Part of a small language model's weights.
Size: 8 layers, 5 heads of 64 (1 for keys and values), MLP 1280 GELU, vocabulary 4383, 9.96M parameters.
Training: 410M tokens, 3126 steps.
Each number is 200 + 20 x the weight over the matrix's rms, rounded and kept within 0 to 999. Layers, rows and columns count from 0.

# layer 3 attention query, 320x320, rms 0.0356, rows 0-35,64-99,128-163,192-227,256-290, columns 256-287
213,188,201,206,198,211,199,209,199,202,200,207,215,205,193,200,197,200,209,214,218,196,205,196,212,207,223,196,204,188,209,211
195,189,197,196,205,202,187,191,169,188,199,165,166,201,206,188,181,209,208,190,175,204,204,239,190,208,224,192,206,199,199,214
153,200,162,184,161,215,179,207,272,251,193,207,214,228,244,165,243,177,159,227,178,192,216,173,136,217,174,263,223,250,182,195
163,182,220,166,183,211,198,183,186,174,167,182,162,209,227,204,174,205,207,185,202,211,224,234,224,199,190,195,194,204,219,186
202,214,183,189,198,208,216,189,215,212,196,165,169,199,216,202,158,192,207,178,198,206,210,198,210,172,228,175,172,196,208,167
191,159,211,170,190,190,209,215,173,220,230,171,176,201,209,191,228,198,192,179,225,213,193,199,208,203,222,185,197,207,173,181
200,183,217,204,176,214,213,169,204,195,160,197,198,200,182,194,191,197,209,181,212,191,235,197,186,184,195,168,223,221,199,160
171,229,184,220,210,193,193,196,219,191,196,221,201,188,200,208,229,194,235,198,229,218,163,197,199,181,215,180,210,196,213,230
197,184,192,197,203,198,194,196,188,195,185,209,183,222,193,206,193,192,192,208,205,202,194,203,198,214,200,220,207,186,205,212
174,198,188,225,185,182,181,216,222,215,228,198,211,190,254,200,212,204,208,212,183,227,208,223,156,200,222,195,222,240,210,204
179,233,222,205,165,197,215,204,218,193,211,207,226,197,192,194,202,187,190,212,198,171,217,152,237,167,163,187,217,206,177,192
194,175,185,223,258,207,166,183,198,195,209,218,231,225,187,177,208,213,217,189,237,149,215,212,191,186,204,268,242,195,199,227
233,200,202,183,227,216,163,181,176,216,218,208,197,223,178,197,192,196,202,199,192,243,184,214,187,188,221,230,203,172,174,177
207,213,194,161,213,144,198,228,215,207,205,203,177,204,198,235,212,175,168,227,213,231,175,203,200,218,200,199,186,180,210,168
230,187,225,186,192,236,203,223,193,211,211,216,198,257,227,206,181,191,223,199,187,216,234,210,167,167,193,200,181,197,174,209
207,193,205,164,198,239,229,243,202,194,225,240,189,210,209,201,221,188,228,235,218,200,177,201,216,209,204,194,153,223,194,208
190,215,183,200,190,241,181,242,182,176,221,189,179,185,202,177,223,178,268,185,181,218,160,180,231,197,241,184,183,210,207,243
232,226,209,217,159,190,159,187,240,227,187,209,226,221,218,210,174,220,181,175,196,181,203,191,225,194,192,161,229,213,214,205
176,221,221,179,211,194,217,205,218,197,217,223,192,182,250,201,226,192,196,209,200,193,207,165,191,226,185,254,213,221,190,207
228,227,212,165,211,202,207,175,208,206,185,195,233,219,185,194,192,166,228,203,172,195,242,194,186,196,192,221,213,198,214,171
216,165,205,204,180,214,205,210,208,221,190,220,204,194,202,191,227,230,162,229,216,202,211,197,212,214,203,243,178,235,241,178
263,233,194,220,219,175,222,162,218,189,183,220,220,169,175,214,231,202,209,186,179,223,211,212,205,200,192,182,196,191,192,181
222,173,217,196,185,188,224,187,214,168,199,192,201,183,177,202,163,162,205,195,184,184,238,246,227,219,167,224,168,200,155,237
186,195,197,214,211,216,187,210,184,195,209,173,183,227,198,187,176,219,205,218,203,205,203,203,221,204,209,185,216,215,183,212
206,203,236,203,204,161,179,207,204,201,220,174,200,238,210,208,213,218,193,185,220,202,234,232,181,205,207,198,204,230,218,185
180,192,210,205,213,205,194,201,207,212,206,214,190,184,213,208,191,198,205,236,204,178,207,200,170,207,218,185,186,204,189,170
183,186,193,234,211,212,195,196,207,179,183,202,163,203,200,214,220,172,210,213,194,196,202,214,166,214,237,206,197,233,179,206
228,174,173,219,213,170,211,203,216,220,193,184,187,175,192,203,242,204,203,199,227,200,225,205,191,219,201,187,202,189,201,188
196,196,188,196,186,246,221,194,177,169,197,198,194,161,172,204,198,226,196,169,176,211,187,191,213,192,207,163,209,200,208,172
177,165,217,227,196,194,206,185,188,190,201,229,231,219,183,214,195,192,211,195,237,225,217,162,192,224,222,196,188,227,215,198
239,224,172,189,244,200,182,189,180,211,222,183,184,211,199,206,245,177,182,219,228,230,182,205,188,192,206,221,210,187,201,183
185,200,190,204,149,254,182,230,182,188,187,220,187,216,209,223,198,213,183,211,192,183,220,196,222,197,204,214,175,199,217,208
188,222,226,188,208,223,184,183,196,148,159,182,169,194,213,197,212,207,194,182,196,210,184,189,202,189,200,223,251,219,220,218
168,197,220,211,224,201,193,202,203,196,210,225,196,172,196,199,202,209,207,210,208,207,164,230,176,216,157,161,229,224,198,214
197,191,209,225,227,190,198,213,203,208,199,240,213,202,183,207,162,178,204,185,195,196,184,194,182,207,209,211,165,227,159,195
223,210,193,208,172,188,199,200,214,210,231,197,226,193,204,226,206,172,196,183,239,185,182,197,189,192,198,183,236,206,197,217
200,196,196,202,202,196,209,193,208,189,192,199,197,206,189,197,182,212,200,191,200,201,201,219,200,210,193,192,213,209,192,205
207,187,192,197,205,205,196,200,198,216,192,201,192,201,207,190,201,190,200,219,199,210,195,195,186,198,202,205,193,189,203,185
211,199,197,191,190,196,211,204,221,204,198,185,201,194,208,198,208,206,209,202,201,207,214,191,189,202,228,221,203,217,208,191
181,198,231,182,207,260,239,183,193,204,215,218,179,223,195,172,224,171,186,223,194,199,202,199,199,190,213,226,174,199,208,203
194,221,156,177,218,222,195,197,226,213,158,236,180,176,181,175,205,154,196,197,200,193,200,204,207,192,189,178,176,171,194,204
194,185,206,179,165,193,177,171,197,204,217,187,205,229,197,226,173,212,171,189,174,149,221,236,207,178,243,239,175,204,193,170
221,194,198,221,185,204,181,256,211,226,223,184,219,179,209,226,187,255,209,212,244,189,213,223,235,164,217,171,208,248,254,197
208,181,191,183,181,199,198,206,188,242,216,177,193,186,182,217,182,208,168,217,235,154,228,194,192,194,172,202,220,223,201,174
186,199,195,198,202,203,208,187,185,203,189,199,193,189,200,188,186,192,186,200,201,201,183,200,192,202,185,205,196,186,192,201
198,195,204,199,186,192,194,210,206,210,205,185,207,198,203,203,200,202,204,200,209,201,210,188,195,192,211,208,205,225,213,197
215,216,207,197,187,187,179,213,198,195,221,189,217,217,209,200,201,206,193,195,209,185,216,193,197,198,221,214,201,247,202,212
210,215,157,214,192,227,172,234,185,204,225,223,187,203,197,182,194,207,208,235,217,186,217,220,198,158,222,249,223,226,189,224
208,176,181,214,221,175,193,198,209,173,198,215,218,196,207,206,199,214,236,214,214,219,191,218,202,204,220,231,211,177,192,218
189,179,245,191,179,221,217,202,182,215,231,249,209,194,195,222,184,188,159,202,181,197,241,185,177,207,204,220,205,166,187,194
172,228,175,173,195,197,195,212,217,217,225,215,231,202,206,208,198,212,212,200,199,197,257,214,210,159,195,172,217,183,170,254
212,166,158,231,172,257,206,195,194,199,202,152,174,178,187,205,159,186,224,218,179,202,235,211,224,224,208,220,227,186,222,186
198,233,193,233,212,172,192,214,209,192,204,184,195,205,208,211,192,160,235,172,171,213,216,217,230,230,232,212,185,209,200,223
191,187,182,205,210,210,194,192,193,195,229,232,189,220,182,204,190,215,195,173,208,216,193,169,219,205,230,205,215,221,215,199
212,168,212,180,199,195,191,178,211,200,203,213,232,221,193,203,193,204,210,220,198,213,219,212,225,206,250,240,199,185,197,241
215,178,222,218,183,185,230,228,185,228,205,208,219,257,227,202,197,206,206,147,182,209,217,188,210,172,195,189,210,157,200,165
207,177,215,195,203,180,183,192,174,236,228,195,197,186,220,248,199,207,180,181,191,210,185,223,153,202,203,224,205,218,210,216
195,242,231,179,191,187,242,192,205,221,211,204,233,182,222,210,196,169,198,193,228,194,177,198,222,151,200,176,187,197,200,188
213,154,164,197,195,220,219,233,186,205,233,204,198,222,218,192,225,191,200,231,206,204,231,216,182,181,232,241,212,222,202,194
176,188,223,150,203,204,197,200,181,178,195,219,223,217,183,188,201,190,186,213,185,203,177,171,239,158,213,180,170,224,206,189
168,228,193,198,205,199,148,199,194,195,193,182,202,166,207,171,194,246,186,223,197,184,224,196,185,213,223,205,240,197,202,190
218,220,231,186,173,217,243,196,214,193,233,225,213,204,167,205,190,208,184,178,182,199,180,249,204,225,223,211,168,234,190,243
171,185,209,162,174,202,182,203,208,221,176,207,220,208,203,234,207,211,181,192,176,211,193,201,180,190,193,202,181,190,213,192
211,157,188,212,209,187,210,184,206,195,214,182,177,193,213,227,233,189,192,218,181,220,213,201,173,163,224,196,214,246,220,228
213,193,211,171,208,184,197,205,157,202,221,203,229,222,188,232,170,215,154,206,162,203,219,206,191,177,238,195,202,219,202,221
206,220,207,207,172,175,172,227,210,183,188,188,168,172,226,186,211,203,218,153,169,212,229,207,173,190,186,183,187,155,207,192
206,200,178,196,205,188,225,200,212,186,218,204,239,197,188,206,172,211,166,202,195,223,216,199,208,211,238,217,201,194,175,201
219,213,200,196,226,185,209,207,196,198,180,191,203,195,216,220,206,244,182,223,207,182,207,213,196,181,245,201,206,207,195,205
218,201,182,193,184,211,204,198,214,209,201,189,198,217,228,213,191,187,197,178,180,171,218,178,194,185,205,217,210,163,195,247
190,180,217,177,216,151,206,213,178,197,194,178,162,189,198,207,176,250,164,202,193,223,181,237,152,205,183,196,182,219,179,193
199,206,218,202,196,214,214,186,206,168,207,213,222,197,187,198,200,199,224,218,213,225,190,198,203,188,235,223,185,212,203,195
196,213,203,203,210,169,203,220,208,162,179,177,207,235,204,178,205,182,197,165,204,205,174,176,178,209,210,198,206,186,209,230
246,222,235,183,187,202,211,194,199,213,203,189,188,199,171,198,209,197,192,201,215,164,221,207,223,163,176,211,211,192,181,218
174,188,190,184,213,204,171,203,199,186,181,200,197,201,213,194,184,181,196,185,193,203,191,191,185,199,221,209,176,187,195,171
181,208,187,186,164,209,201,218,197,209,236,170,181,223,184,193,208,199,169,215,206,208,201,243,207,179,180,212,202,254,233,197
175,229,227,201,194,236,199,203,223,220,225,223,219,196,223,170,210,216,211,203,207,202,201,199,203,213,200,204,177,231,188,179
181,215,193,179,200,215,200,196,191,199,193,236,194,216,206,174,197,156,172,195,167,168,185,195,218,226,195,224,200,167,218,181
187,190,213,193,194,202,203,181,213,200,198,174,220,220,184,204,249,197,231,165,159,216,213,214,203,177,198,237,211,215,228,185
173,180,222,181,210,207,223,221,193,196,230,253,227,203,202,205,188,198,194,186,222,227,217,177,212,184,178,183,189,223,201,200
202,181,220,238,205,185,210,221,209,228,200,189,212,203,181,221,193,198,190,184,192,198,161,210,192,178,184,213,211,176,199,215
188,184,186,199,210,206,190,195,205,187,199,204,185,195,223,199,208,186,183,203,210,198,182,204,189,192,185,223,181,185,198,190
235,214,203,196,208,178,204,198,213,231,227,184,201,215,225,188,207,169,193,244,219,164,211,215,160,182,194,222,219,195,209,227
203,191,205,239,217,200,217,224,218,176,194,194,222,180,196,185,214,217,217,196,217,197,199,220,231,208,184,218,219,238,198,198
221,216,199,182,195,219,189,191,183,201,203,223,213,226,208,229,215,169,246,180,203,200,158,219,175,218,179,215,206,228,155,229
244,165,197,206,233,202,204,209,205,220,191,229,171,231,197,199,231,181,208,194,216,222,208,205,189,197,202,203,193,204,208,212
190,193,201,183,214,193,242,219,211,205,198,195,163,194,212,189,159,225,147,215,203,179,205,194,212,202,189,179,193,206,219,236
190,193,221,226,165,170,177,195,184,190,185,211,183,172,216,207,196,217,189,240,211,188,212,227,220,140,180,213,200,158,156,206
230,162,188,216,149,211,216,224,205,137,166,170,176,225,197,236,192,198,194,209,190,178,186,197,226,239,157,200,183,210,164,222
212,201,223,214,207,217,222,205,178,208,191,189,190,192,177,229,194,189,197,242,226,189,212,181,180,226,192,215,209,211,212,203
174,240,194,214,179,177,222,214,210,205,208,214,178,193,178,192,203,206,235,220,210,228,191,194,235,217,242,217,201,197,194,233
210,206,207,178,202,204,171,177,229,252,205,180,238,200,225,200,228,205,200,205,195,203,191,226,189,170,183,210,188,193,232,187
190,203,183,204,189,160,172,183,190,163,210,185,213,194,187,205,205,194,206,164,187,212,190,240,220,202,209,176,193,185,206,184
195,215,236,200,177,189,179,183,207,205,208,219,208,182,221,204,172,212,200,164,199,209,182,202,187,215,197,220,202,207,219,179
231,230,209,193,193,156,196,191,227,199,205,213,211,222,170,189,182,181,234,201,227,202,180,161,182,208,186,179,252,224,193,213
205,174,204,198,208,224,192,179,203,176,212,226,189,201,202,199,159,196,212,226,164,200,242,209,198,183,203,229,163,180,218,237
194,209,208,190,190,169,202,210,226,172,173,210,209,203,211,148,198,224,188,207,203,257,179,191,208,201,217,167,189,232,225,209
185,212,204,220,205,182,217,218,216,211,210,155,169,199,208,178,194,196,216,173,191,197,181,218,187,211,206,219,230,184,211,216
203,213,190,190,209,187,227,237,208,217,187,191,172,233,188,203,187,193,203,200,212,192,232,229,156,178,177,182,205,197,209,182
180,200,195,213,189,263,199,211,173,218,196,210,232,224,197,197,191,229,208,186,198,175,179,212,200,173,211,176,185,210,176,197
182,178,149,223,192,189,174,190,168,221,213,208,196,187,176,173,244,213,163,232,194,223,194,241,187,199,195,216,164,194,177,198
200,187,195,213,221,191,216,193,211,197,203,228,205,166,207,197,211,199,203,174,196,197,234,204,202,209,199,213,189,231,203,187
209,202,228,223,206,210,186,181,199,200,256,212,189,226,211,188,191,231,187,207,188,214,167,195,181,226,209,199,198,211,233,230
219,192,195,199,211,227,221,165,223,247,229,215,246,209,205,229,225,194,222,209,180,187,176,181,196,195,217,195,198,190,204,182
191,186,192,200,182,227,183,177,202,190,194,167,193,208,210,174,196,205,167,184,202,196,198,214,184,210,205,176,209,239,233,182
186,192,187,202,204,239,221,214,179,168,186,146,196,244,211,175,177,196,240,243,201,176,219,197,201,183,178,214,223,218,179,207
196,196,202,210,200,206,178,205,249,206,212,170,182,208,216,183,235,202,161,191,189,209,190,191,226,198,235,222,179,228,207,246
198,217,231,260,209,192,225,196,179,198,188,231,200,214,199,216,217,197,181,222,202,223,174,215,193,198,197,180,166,208,201,238
198,230,233,240,177,192,206,189,209,224,182,226,215,186,190,191,219,211,195,174,193,210,199,207,198,203,206,197,191,216,189,202
227,213,226,223,195,200,170,208,175,224,162,199,201,210,165,201,187,253,230,219,144,192,225,264,217,208,210,241,297,242,203,254
199,181,175,188,197,190,184,178,198,174,194,197,200,207,195,189,210,170,194,164,211,207,168,183,203,191,183,194,181,205,177,210
182,211,191,209,203,201,190,201,200,205,208,209,205,181,216,214,200,204,197,200,187,214,211,195,178,186,230,217,203,201,220,183
198,232,199,225,180,192,173,179,214,202,213,221,202,192,200,193,197,197,191,210,204,187,210,208,228,184,198,187,178,222,183,191
175,175,175,180,220,204,188,197,160,196,168,171,197,197,196,197,210,164,184,187,172,195,174,183,147,184,225,203,138,178,196,192
188,232,194,200,189,177,200,200,188,203,190,181,224,214,216,230,182,151,218,209,222,232,187,229,211,208,221,227,218,205,189,197
213,190,189,243,184,216,179,217,184,174,204,184,202,197,206,217,221,176,199,207,217,171,186,219,210,176,206,207,190,207,242,216
197,174,163,196,227,190,208,228,163,189,186,226,187,186,189,223,185,191,222,208,183,171,202,183,210,205,198,226,208,195,166,203
200,188,190,205,192,203,235,199,190,204,234,209,187,223,231,229,219,192,220,238,230,200,196,210,214,220,182,207,174,200,189,183
200,185,226,226,194,174,216,196,195,193,202,208,186,187,199,214,190,216,217,212,198,192,233,211,225,231,201,222,219,231,186,203
232,207,205,191,199,227,215,219,180,206,194,210,208,194,219,164,224,230,227,226,181,189,203,196,174,198,199,216,245,221,223,207
226,208,219,201,187,224,174,240,230,204,203,169,193,237,183,165,237,201,185,218,187,198,170,245,179,235,232,259,224,218,220,228
207,187,173,198,227,195,233,204,184,194,186,201,221,217,190,204,249,184,208,198,221,192,182,207,195,210,223,216,170,176,203,212
200,221,180,202,199,196,177,203,176,237,209,217,222,214,199,198,263,203,175,198,204,218,184,131,175,202,213,214,211,202,198,200
187,234,198,192,236,199,194,174,179,211,199,227,202,192,199,222,192,207,196,196,184,234,173,224,183,205,194,198,223,225,186,182
243,191,184,249,185,201,225,201,189,180,212,191,192,236,173,207,193,224,183,201,204,202,203,231,175,226,197,205,195,188,214,213
207,226,198,203,175,209,206,187,200,230,205,213,200,181,198,236,199,192,184,167,186,200,222,215,222,187,162,247,225,207,213,216
206,236,209,229,200,191,164,187,252,236,194,183,252,165,203,202,230,194,206,195,200,182,161,211,231,201,205,216,164,214,212,214
181,185,214,178,213,128,189,215,186,186,192,160,207,179,189,185,191,262,225,194,187,219,222,206,228,214,181,192,226,226,264,178
215,216,223,176,180,183,216,211,184,179,239,175,221,198,210,191,182,205,204,160,204,159,217,223,216,197,193,145,225,198,199,163
198,220,185,224,219,190,211,221,216,214,208,181,163,174,192,201,184,176,165,200,219,211,191,206,202,176,172,207,211,177,226,170
158,216,194,245,150,203,231,196,201,204,216,242,210,213,233,195,227,184,199,212,179,206,253,210,206,170,206,203,214,200,191,185
219,232,198,202,163,190,245,218,198,186,205,194,185,198,184,198,195,206,204,176,187,207,203,172,190,198,187,222,216,181,193,195
185,154,179,195,208,173,225,244,218,188,227,171,194,191,208,179,187,172,228,205,218,187,169,249,205,184,197,185,226,168,194,227
209,180,189,213,218,215,162,235,215,178,204,233,190,203,194,189,233,247,207,189,226,188,209,212,211,183,215,194,190,186,157,250
176,168,218,200,200,175,206,209,217,207,210,212,206,192,178,175,164,206,221,188,183,210,205,179,161,206,198,197,205,201,213,196
206,244,204,183,216,215,207,189,211,205,202,200,242,197,243,207,234,190,201,211,180,184,188,173,187,211,207,196,212,189,227,187
176,228,213,210,181,188,170,214,203,193,175,183,212,209,223,200,191,203,166,192,154,199,199,204,200,201,203,210,197,174,214,228
225,190,175,211,217,213,233,208,185,220,233,199,211,213,178,209,188,187,198,193,198,201,202,211,201,162,215,185,181,248,196,239
219,203,197,213,181,190,214,222,192,200,199,233,186,224,216,203,205,193,207,216,205,207,216,202,216,195,209,213,197,173,197,203
206,190,174,227,206,207,205,213,227,165,186,175,206,157,192,176,176,183,172,217,195,183,162,180,222,215,193,201,185,221,213,188
218,180,218,217,210,214,207,199,162,208,195,204,176,233,194,210,197,170,177,206,185,197,189,184,197,180,215,172,189,225,150,167
181,196,185,199,233,204,156,215,202,193,194,201,197,207,224,214,170,210,198,137,167,186,205,206,185,184,229,184,219,219,173,224
201,203,193,189,156,219,197,212,216,197,223,222,198,170,144,179,220,216,185,154,230,188,174,215,220,204,159,189,188,199,200,166
211,250,189,204,242,185,227,210,225,196,204,199,177,165,195,191,225,225,231,267,210,198,219,226,199,247,169,222,250,223,175,187
222,190,194,241,213,185,176,184,218,204,222,195,179,156,177,195,223,184,240,196,204,210,201,168,224,175,196,194,190,193,224,202
193,171,230,205,218,196,205,216,224,201,216,204,201,236,177,203,216,216,197,205,236,214,201,185,194,181,205,199,223,220,207,231
173,187,154,162,202,223,189,208,201,183,178,203,172,208,217,208,191,167,187,190,166,167,207,201,179,209,215,207,206,205,205,172
181,218,206,198,172,191,197,190,246,207,224,189,216,219,182,229,213,235,230,195,180,216,211,251,192,192,189,206,223,238,207,185
189,192,221,186,211,181,216,182,192,215,193,178,203,187,178,209,185,197,157,197,195,205,231,193,205,183,212,202,175,194,201,185
177,213,174,202,221,187,210,186,201,179,182,201,206,177,173,215,159,169,186,146,196,181,199,212,225,201,182,167,181,163,208,187
207,168,206,205,212,207,216,185,217,150,232,177,218,195,190,170,244,174,214,167,206,221,206,213,241,229,179,214,207,189,204,211
198,187,232,206,211,205,230,188,200,206,197,215,188,170,208,212,157,214,199,188,211,214,195,194,209,183,200,181,201,202,240,213
200,240,206,209,231,183,209,206,217,191,211,243,211,179,205,234,202,178,223,190,192,206,210,199,187,172,181,195,202,178,206,195
183,205,197,211,197,195,169,196,193,194,186,208,160,223,209,197,167,190,186,205,207,206,206,217,190,239,188,219,192,199,214,202
199,184,248,225,217,184,167,228,208,251,247,164,224,179,207,206,190,224,197,254,195,221,169,197,175,196,231,195,221,268,199,222
199,209,202,205,168,204,195,209,203,181,194,199,216,202,210,222,229,221,230,204,202,202,222,197,177,188,198,223,210,232,202,166
203,154,197,195,214,208,202,206,194,209,212,192,220,212,193,188,215,214,211,215,208,245,165,196,213,222,192,233,226,228,193,203
199,192,178,224,208,205,173,189,189,203,223,217,182,229,236,194,213,159,203,199,219,245,211,192,217,211,205,222,192,194,232,187
216,209,198,192,203,190,220,201,211,208,177,202,208,209,197,200,189,222,184,208,213,170,195,191,202,199,191,196,219,192,211,176
171,198,189,218,208,179,189,206,180,220,216,198,197,160,185,222,197,171,225,208,212,229,198,186,208,182,172,188,187,187,158,205
227,175,186,211,190,205,184,193,210,182,208,189,210,243,203,201,204,214,233,184,227,202,225,192,216,232,178,189,221,202,204,193
172,209,199,191,186,206,189,175,201,214,248,208,219,205,196,208,196,165,205,189,187,226,224,173,197,195,203,211,202,205,161,206
143,185,192,174,177,228,179,190,191,169,206,236,211,219,189,203,220,176,210,190,224,202,182,179,228,237,190,192,217,184,184,197
210,170,198,152,205,177,205,203,221,242,199,208,216,205,179,193,224,216,191,224,238,208,189,191,236,223,227,201,193,204,195,187
201,214,207,185,211,184,136,204,203,198,218,216,200,192,194,209,193,202,171,193,196,196,195,187,227,211,226,187,211,169,185,184
187,195,186,221,195,192,175,207,199,207,219,220,191,175,212,164,199,213,174,202,224,189,214,185,175,189,177,229,220,204,225,186
246,237,198,187,186,180,226,209,208,228,188,193,221,189,184,200,218,178,185,190,209,191,210,185,206,223,229,232,207,217,208,152
180,176,198,233,192,223,214,214,190,197,199,213,209,158,209,194,175,194,202,194,182,231,188,196,181,206,198,201,163,187,211,202
219,214,177,183,189,147,193,180,177,220,185,185,192,179,218,227,192,231,190,209,184,217,196,192,199,215,198,173,221,211,177,192
170,203,213,192,177,226,166,205,198,216,198,191,203,248,194,199,211,201,167,163,177,196,198,237,198,187,225,201,226,177,198,240
185,192,204,186,250,172,237,246,175,180,170,221,192,199,202,215,167,187,210,158,201,224,212,209,210,196,209,181,196,181,181,182
190,211,194,210,197,232,174,219,233,175,186,223,199,212,217,212,165,214,200,172,210,189,182,176,198,174,167,216,181,166,203,201
223,215,205,173,222,191,198,187,157,224,174,169,212,189,215,192,204,194,182,196,185,181,191,199,201,215,181,211,182,174,174,205
224,199,208,180,198,173,203,227,200,192,193,175,201,213,175,226,215,190,208,194,198,195,207,206,177,194,188,175,170,222,236,181
195,171,216,230,211,200,219,204,230,181,216,181,217,167,183,164,214,221,203,209,234,216,180,167,222,211,231,196,214,198,198,198
192,196,180,215,192,201,179,171,206,195,209,198,200,196,197,209,210,203,178,181,203,231,217,172,194,165,237,185,187,178,185,170
201,229,194,224,212,180,156,191,173,203,168,220,184,211,203,196,165,200,172,184,196,199,205,198,214,225,236,179,223,192,226,231
223,192,184,145,220,218,218,212,225,225,160,173,211,216,206,227,172,240,196,257,189,177,205,217,225,169,250,212,199,218,207,229
178,248,200,179,201,190,193,152,178,188,235,238,210,181,224,186,206,225,190,210,175,237,203,156,197,232,216,170,187,165,201,209
213,237,195,218,175,176,167,218,211,223,198,157,206,180,168,182,231,216,186,162,180,229,184,179,221,193,269,242,241,225,190,187
# layer 3 attention key, 64x320, rms 0.0356, rows 0-34, columns 256-287
208,202,225,215,179,203,181,190,195,191,211,228,227,192,192,183,178,206,203,184,198,189,196,199,196,202,213,205,211,187,205,209
164,184,145,205,224,212,226,208,189,207,178,165,188,204,199,224,180,163,168,163,188,173,205,205,219,191,205,178,183,190,168,200
194,195,225,206,183,217,186,190,235,190,196,251,198,208,196,161,201,182,229,208,230,208,198,186,196,190,191,202,200,162,234,167
194,212,264,211,204,162,218,260,200,160,197,157,179,185,184,260,221,201,225,181,168,190,207,229,176,188,202,194,237,229,205,209
190,206,192,196,210,191,180,172,174,206,194,175,197,182,196,186,199,194,211,193,206,220,193,199,195,214,213,198,183,198,197,187
233,226,179,210,208,162,182,219,208,174,194,170,204,188,216,194,196,189,137,195,196,184,180,175,189,228,210,198,178,173,202,187
177,209,200,191,219,170,203,215,207,211,207,228,197,232,170,204,216,177,226,211,171,196,209,218,166,184,222,193,199,196,196,214
189,231,191,174,196,197,178,196,216,171,200,169,187,189,186,191,188,190,190,199,190,186,201,200,191,220,213,145,164,196,163,179
218,211,233,221,211,184,180,179,202,180,215,171,205,219,188,192,226,224,215,223,241,218,223,226,190,217,216,214,199,225,233,220
185,225,210,198,199,223,169,210,210,185,198,201,213,166,204,202,190,191,197,195,196,206,230,196,191,189,188,215,222,172,217,184
217,239,229,197,180,214,171,220,185,183,208,152,245,181,213,228,211,203,227,192,199,212,227,210,163,270,211,198,215,230,208,219
176,211,205,207,154,197,201,176,206,222,175,211,197,184,229,181,217,198,212,183,182,195,215,171,186,197,166,178,226,184,199,166
220,218,295,241,128,194,225,183,204,164,194,219,206,204,203,204,192,241,220,219,213,219,238,190,131,199,168,195,232,201,231,203
217,229,228,201,161,209,144,210,215,201,190,211,199,178,201,185,212,194,259,200,220,227,213,221,194,203,176,214,230,205,195,201
180,174,154,183,228,205,238,169,195,193,197,158,153,196,201,183,202,204,218,156,181,226,205,192,232,218,226,192,191,170,213,209
161,180,167,182,197,191,164,193,195,222,200,191,192,229,250,213,176,182,198,218,222,191,184,184,167,158,250,177,205,229,188,160
175,205,200,251,224,178,203,206,187,155,190,196,200,209,216,195,188,199,205,235,202,223,202,197,188,206,181,213,191,212,187,187
207,196,229,190,215,233,204,223,178,208,225,185,194,210,199,220,242,216,183,194,204,216,199,202,187,194,191,190,196,217,203,205
203,207,190,218,222,172,226,222,191,187,186,211,180,211,178,225,215,193,191,217,186,221,239,218,204,192,187,188,213,211,162,188
179,226,175,184,213,198,207,230,211,168,182,217,171,213,214,222,205,196,185,209,244,188,208,181,199,210,198,213,202,239,189,237
188,234,191,223,182,196,211,230,214,189,190,216,205,193,217,223,214,180,198,195,202,217,222,227,200,212,193,163,198,170,229,189
198,206,200,250,185,180,200,187,204,208,179,212,186,210,173,221,213,191,182,219,244,212,201,179,227,201,197,186,195,227,218,214
204,195,205,182,186,216,220,197,194,230,214,235,173,175,165,178,236,194,191,196,223,210,181,202,210,223,199,180,192,206,215,178
185,186,174,206,216,202,205,170,175,192,179,231,203,171,199,186,225,222,194,198,220,186,241,192,203,249,211,196,184,208,208,200
205,204,210,206,193,205,236,174,188,207,215,230,185,189,214,232,221,170,165,184,209,168,193,206,223,225,188,200,185,221,189,193
200,224,147,150,167,227,214,191,205,226,202,196,188,183,210,237,204,221,233,196,170,171,217,173,245,205,175,210,222,239,180,180
208,188,179,235,154,209,208,197,230,176,206,190,163,186,200,174,188,233,168,229,204,222,248,220,213,198,211,208,208,217,200,211
188,202,198,181,208,238,199,195,204,203,225,242,149,189,205,180,213,185,192,221,191,166,178,190,213,194,184,174,196,214,176,173
174,191,176,214,208,182,186,201,214,198,203,166,210,194,200,195,206,191,225,199,198,184,216,181,167,231,199,159,217,195,187,163
159,204,180,170,190,197,223,210,208,207,216,223,187,223,184,210,188,185,194,181,200,169,205,214,221,191,224,210,165,215,195,184
167,193,185,187,192,199,200,203,190,181,152,207,163,164,199,178,206,232,190,203,178,176,157,216,220,174,199,206,213,202,185,210
160,227,176,254,218,221,196,168,200,208,223,182,234,202,175,209,225,183,229,194,217,229,227,207,186,225,205,203,185,169,209,187
204,167,194,202,208,210,180,188,213,199,206,218,211,190,190,191,177,211,197,202,212,205,208,185,197,216,188,185,191,207,239,177
216,189,232,189,214,165,189,225,194,185,207,208,207,153,221,207,177,190,185,198,184,167,200,205,193,173,196,179,212,200,209,188
203,185,184,193,175,176,203,199,172,185,176,189,204,181,167,191,215,232,196,171,199,169,214,207,188,204,199,196,175,217,218,195